From a checkpoint of a small transformer trained on Wikipedia.
Size: width 768, 6 heads of 96 (2 for keys and values), vocabulary 32000.
Architecture: RMSNorm before each block, rotary positions, embeddings untied during training, normalized queries and keys, local attention windows, gated attention.
Training: a variant of Adam for these matrices, 725M tokens, 11065 steps.
Each number is 128 + 24 x the weight over the matrix's rms, rounded and kept within 0 to 255. Layers, rows and columns count from 0.

# layer 2 MLP up, 3072x768, rms 0.0385, rows 1472-1518, columns 64-95
[[161 130 145 130 152 112 104  87 117  98 112 143 105 115 107 126  96 143 131 156 149  99  87 143 129 120  91 184 155 154 115 117]
 [129 168 115 127  92 103 122 136 160  96 151 136  96 102 136 121 118  95 126 134  93 151 131  81 141 128 158 113 153 135 103 113]
 [158 128 127 119 149 186 130  82 129 143 136 140 132 165 149 102 154 106 121  99 114 116 164 140 124 186  90 137 136 128 137 131]
 [140 110 145 143 116 117 154 132 161 162 124 130 105 166  76 166 182 147 130 114 172 120 100 135  84 135 174 112 148  77 164  99]
 [180 183 141 120 116 102 117 135  95 138 135 108 139 140 125 131 148 157 132 101 107 130 119 175 126 149  81 112 152 115 140 113]
 [117 176 107 114 140 110  94 118 104 147 130 135 174 120 143 133 124 146 105 144 138 155 139 132 147 136 123 131 165 140 106 144]
 [116 138 122 115  92 145 188 170  97 160 142 116 159 154 102 184 101 160 111  94 160 131 133  95 150 167 110 122 137 127 124 131]
 [129 148 163 164 142 139 158 111 144 122  87 147 111 106 129 176 137 127  93 103 111 137 124  96 140 147 166 118 158 177 132 154]
 [131 169 138 106 140 111 148 157 106 111  90 142  91 124 109 169 122 106 120 110 126 119 116 144  84 117 136 106 152 164 107 130]
 [123 111 107 122 179 100 151 126 137 150 114 132 103  98 115 113 132  99 161 137 147 169 138 140 149 117  99  72 152  81 104 139]
 [133 105 102 149 162 103  79 143 129 159 141 156 115 126 125 106 101 105 140 160 118 148 107 107 146 153  55  86 135 131 136 152]
 [120 166 118 140 110 135 143 131  96 116 123 146 165 175 107 112  94 119 121  86  74 117 118  87  74 132 135 149 145 130 163 127]
 [139 147 147 105 159 115 110 150 152 122 138 163 155 134 110 125 116 121 107 160 124 143 107  81 161 118 157 141 133 140  75 103]
 [154 131 133 137  61 103 131 119 128 123 143 141 116 112 120 163 157 142 100 136 127 126 130 120 162 115  85 136 130  90 104 145]
 [147 150 128 136 124 155 104 128 134 132  99 132 112 122 103 167 138  97 136 119  93 145 112 133 133 116 144 143 152 117 119 128]
 [137 148 112  90 155 178 159 111 161 138 119  85 119 119 103 147 115 118 129 111 122 121 119  85 104 187 105 168 161 159 163 175]
 [127 134 148 102 129 116 127 121 139 114 121 133 124 143 121 121 137 125 117 145 130 115 126 126 110 121 128 117 134 115 144 112]
 [124 126 111 151 116 155  80 130 128 112  85 150 156 121 129 168 109 111 112 154 138 123 112 140 112 199 100  92 151 158 110 138]
 [180 109 100  66 136 122 107 116 124 103  98 110 156 157 118 160 174 124  87 174 143 109 106 114 131 157 152 136 152 103  98 137]
 [117 142 135 114 100 167 134 123 137 140 130 136 108 121  87 156 138 113 145 134 106 121 126 162 111 160 152 154 141 168 146 143]
 [158 151 116 116 136 144 136  86 119 151 111 127  87 134 121 128 146 104 121 128 142 117  98 121  85 123 132 124 144 138 129 118]
 [149 128 146  74 130 143 142 130 149 129  69 144 119 117 100 150 132 130 118 164 122 134 123  97 119 127 137 111 123 120 125 136]
 [ 98 117  85 140  95 152 140  83 115 114 132 124 132 100 127 112 155 122 110  73 124 103 146  34 143 128 137 117 135 157 125 147]
 [153 114 126 115  96 228 126 170 125 142 100 102 125 131  93 156 118 103 113 136 105 149  81 136 111 142 126  75 150 105 109 130]
 [ 91 137 123  87 131 141 179  96 148 143 121 144 135 141 136 187  86 145 135 129 110  99 109 157 129 124 152 137 149 144 111  99]
 [125 140  97 138 132 155 122 104 137 138 121 112 136 116 104 104 126 123 156 138 143 133 138 131 116 110 143 155 136 147 134 145]
 [140 176  95 135 123 101 136 181 144 141  87 156 117 160 124  92 150 122  80  99 131 133  99  82 120 176 143 136 142 128 118 130]
 [131 145 133  85 101 160 124 131 130 128 137 135 174 116 101 120 130 119 157 141 150 138 109 129  84 149 138 144 151 125 105 112]
 [107 169 142 135 155 110 135 127  84 147 136 117 135 171 121 113 110 110 139 119 130 154 154 128 125 122 136 121 154 128 133 129]
 [ 96 130 136 150 116 114 164 151 138 124 110 114 131 129 144 147 128 156 117 134 135 101 135 146 131 172 136 127 156 154 141 131]
 [129 154  97 128 109 117 137 162 157  97 118 174 105 128  95 155  86 158  95 127 111 144  49 112 116 136 104 160 143 126 160 100]
 [134 122 121 148 120 162 156 141 131  95 105 120  98 130 159 100 130 100 104 152 151 185  87 102 129 108 132  97 147 141 112 122]
 [133 114 106 114 133 183 116 111 145 159 146 116  76 106 111 161 137 134 137 139  85 116 138 129 159 190 111 106 151  81 143 135]
 [100 147 109 102 137 102 136 108 163 143 107 111 160 142  77 161  93 128 104 130  96 121 186 138  85 134 162 118 154 146 153 139]
 [161 157 161 166 108  91 132 135 109 121 117 117 160 150 125 107 118 103  83 111 176 161 120 138 136 155 108 102 129 132 128 148]
 [155 123 121 136 147 104  90 122 168 141 108 138 127  94 106 129 115 131 131 167  79 127 108 126  97 138 102 136 151 170 155  93]
 [163 160 188  94 109 117  77 126  77 139 142 158 112 125 106 122 157 106 146 124 133  98 119 153 112 143  90 128 153 124 115 132]
 [153 152 159 105 123 156 170 155 169  95 153  85 143 134  95 101 141 105 138  88 154 138 114  86 174 164 150 149 145 160 119 172]
 [153 110 126 134 138 126 108 109 140 163 138 114 120 113  93  94 133 128 155 117 169 119 130 112 137 130  99 147 153 103 101  87]
 [104 142 124 102 117 146 111 139 133 166 149 108 130  93 112 119 190  98 148 161 104 128 141 141 134 180 126 127 125 116 141 138]
 [164 128 127  74 151 116 159 159 106 158  90 126 104 181 153 124 127 165 123 126 105 142  98 133 148 137  93 178 128 146 141  90]
 [173 163 134  71 160 164 162 114 184 152 137 130 164 155 110 154 149 101 110 131 154 143 104  94  90 140  45 149 152 122 144 140]
 [139 105 135  97 137 186 107 127  96 155 107 160 152 103 100 146 138 124 114 120 145 145 124 129 102 145 101 145 138 149 108 122]
 [111  87 112 130 112 104  91 119 119  72 106 129 132 116 100 112 112 123 107 134 138 174 111 118 134 131 159 120 144 171  97 106]
 [103 127 133 157 120 167  84 141 135 108 131 114 136 171  92 139 123 165  92 143 107 113 150  90 144 125 110 117 157 125 153 102]
 [131  94 171 159 169 116 120 155 136 169 142 118 115 121 159 138 120 141 141 140 111 146 122 134 157 152  88 145 134 129 170  79]
 [184 166 169 143  98 135 132 103 126 113 139 116 101 140 114 124 108  98 132 125 147 131 135 113 152 157 166 169 146 106 149 141]]
# layer 2 MLP down (transposed), 3072x768, rms 0.0371, rows 1472-1517, columns 64-95
[[100 153 131 131  85  88 111 140 128 128 121  93 153  93  89  99 103  93  99 151 146 103  66 120 158 123 132 118  99  94 118 138]
 [109 141  85 115 147 119 140 136 193 129 144 129 106 118 107 138 163 121 144 129  94 137 131 146 130 131 113 103 163 114  94 155]
 [117 124  77 135 121 152 153 134 142 132 101 195 120  79 158 136  72 107 142 147 115 125 170 123 146  80 140 166 141 155 110 131]
 [117 174 149 113 170 132  82 137 130 107 116 142 125 161 134 140 140 117 140 133 147  98 106 141 159 122 125 120 118 155 109 134]
 [100 154 145  87 131 120 104 129 133 107 124  68 128 109 134 143  67 135 138 107 110  97 121 130  85 129 122 117 122 114 156 134]
 [ 84 124 122 130 134 113 150 132 136 117 130  87 172 144 140  94 132  84 126 117  91 115 124 143 133  72 139 112  75 112 137 153]
 [118 140 180 150 145 163 117 103 104 146 136 133 107 135 118 126 124 182 159 112 164 140 148 148 136 120 137  80  98 101 153 129]
 [116 131 168 152 119 109 133 105 139 119 108 122 132 143 159 122 122 139 152 145 155  86  87 150 138 141 110  85 132 131 123 105]
 [ 93 163 105 123 143 170 108 157 102  99 149  76 107 103 108 121 105 101 130 120 133 124  90 123  92 115 127 130  99 187 137  90]
 [158 132 134 124 151  74 107 166 120  98 138 108 166 134 107 154 133  84 128 148 143 115 137 139 120 148  85 172 166 135 165 148]
 [139 131 126 111 138 115 129 143 120 121 128 142  82  75 194 138 120 162 124 121 109 175 139  78 141 111  92 125  75 152 124 137]
 [120 130 139  79  98 144 112 122 144 116 129  93 191 140 141  93 123  79  95 109 132 131 148 134 143 137 142 109  86 143 120 171]
 [154 126 104 186 124 173 123 135 126 124 111  91 128 114 116 123  64 106 136 169  97 126 132  89 128 116  86 110  14 135  94 154]
 [152 111 156 107 164  97 180 130 120 118 174 117 135  93 130 110 130  78 125 142 106 121 186  82 130  81  96  86  94 117 118 142]
 [114  92 126 139  79 129 112 133 117 162 140 175 134 141 132 143 148 114 104 121 130 114 135 106  83 134 154 107  97 133 127 126]
 [128 144 125 128 147 154 115 179  89 162 153 127 146  82 109 160 125 104 166 105 191 119 178 152 167 132 147 160 133 141  97 140]
 [118 114 125 117 120 122 122 123 133 133 125 133 118 119 121 130 127 126 139 131 130 140 134 133 129 131 137 142 127 120 141 122]
 [127 184 124 143 186 142 134 150  81 167 117 134 144 123 161 150 127 151 145  68 145  94 130 101  69 185 136 146  49 121 114 129]
 [150 125 101 129 155 104  91 133 125 128 151  75 160 161 127 142 142  90 125 157 137 117 100  83 148 147 171 137  95 128 160 145]
 [147 145 168 159 132  90 108 180 143 136 143 111 151 124 133 139 150 152 120 129  93 145 139 176 108 150 115 132  63 161 163 142]
 [138 118  87 126 140 138 185 154 133 108 133 112 109 114 128 116 116 136 125 132 104 119 132 104 111 150 125 113 123 121 113 105]
 [104 131 118 138 128 154 110 148 123 109 134 119 129 151 120 125 164 151 127 130 129 177 118 136 142 118 115 134  28 127 137 133]
 [115 155 114 137 143 135 148 183 162 147 129 150 185 112 161 145  71 161 143 140 103 131 142 125 148 166 129 146 111 143 128  98]
 [165 158 102  73 119 119  89 123 120 110 121 153 134 104  95 157 117 151 124 186 132 148 124 189 126 108 121  76  99 160 186 116]
 [109 156 172 141 157  99 127 104 124 118 152 145 110 135 161  73 139 157 142 127 111 183  98 127 109 131 164 153 131 154  89 122]
 [139 127 133 148  96 143 118 135 137 170 170 121 121 138 129 113 125 183 107  99  92 115 114 128 109 134 163 128  67 139  86 148]
 [155 115  61 146 130 180 135 162 137 115  90 114 143 122 136 141 153 135 100 117 141 135 102 116 139 126 132 103 135 154  91  54]
 [133 114 145 149 112  99 118 120 145 108 139 124 120 120 154 106 138 145 145 164 149 105 105 143 116 139  82 111  96 139  87 117]
 [164 120 112 117 147 110 115 100 108 116 127 114 146 128 124 139 113  68 144 114  74 153 133 143 155 113 153 186 106 100 135 142]
 [115 156 160 121 160 157 134 127 152 134 142 176 171 146 155 173 132 123  89  87  81 113 148 159 179 140 148 140 102 135 116 149]
 [102 123 113  90 161 131 124 181 150 139 117 104 135 157 114 153 101 121 100  99  69 100 105 100 168 132 186 117 119 142 125  64]
 [138 102 132 142 141 100 137 116 108 133  95 166 124 127 148 144 170 158 125  87 104 176  86 136  66 134 131 146  99 124 109 194]
 [110 153 124 130 109 143  97 148 125  93 134  99  94 128 104 119 115 123 105 141 151  86 124 120  90 133 138 140 111 111 107 109]
 [117 174 162  87 144 104 121 134 109 114 132 150 139  89 128 107  90 170 100 108 151 168 141 115 129 173 125 141 126 132 115 136]
 [133 134 140 130 160 109 134 135 154 177 104 137  90 141  78 112  66 128 100 115 126 155  90 138 113 111 148 110  42 115 132 168]
 [163 123 118 111 137 125 105 116 163 158  69 143 117 102 156 147 141 133  94 144 107 114 105 115 146 140 173  90 140 178 169  97]
 [160 135 105 125  99 147 125 111 122 107 130 211 125  98 155 105 160 148 131 155 160 118 153 137 119  84  76 125 150 148  95 134]
 [127 122 136 156 133 117 136 140 175 115 157 141 179 153 128 142 126 167 118 119 152 128 141 136 140 144 136 130 128 131  91 121]
 [145 108  65 127 113  93 123 113 134 111 144  80 139 165 168  93 103 122 130 100 157 140 138 107 136  75  98 141  97  92 132 122]
 [136 111 128 125 109 133 114 149 131 123 115 114 100 100 122 176  80 128 145 117 105 130 131 136 137 138 146  94  85 119 103 135]
 [ 96 153 154 149 157 115 109 139  92  88 103  98 144 126 136 101 102 173 135 112 129 112 143 133  80 150 118 122  53 117 147 120]
 [130 122 104 142 151 121 129  90 101 151 153 134 111 126 104 162 157 143 133  82 146 125 135 153 147 113 122 167 137 138 117  89]
 [152 130 120 138 139 127  86 112 132 120 126 132 142 134  96 124  93 127 113 142 177 122 114 117 147 149  99 137 102 150 123 148]
 [136 112 102 146 131 132 166 112 112 124 124 124 150 101 115 138 127 120 119 121 153 112  85 125 126 120 185 147 149 140  83 117]
 [ 84 161 157 129 129  76 115 146 127 148 126 106 140 136 136 118 110 109 172 111 145 125 168 165 105 140 138 140 152 103 153 142]
 [ 95 133 124 152 111 106 154 136 138 123 155  98 141 136 123 123 173 136 110 131 138 156  99 143 144 112 130  74  91 127 120 158]]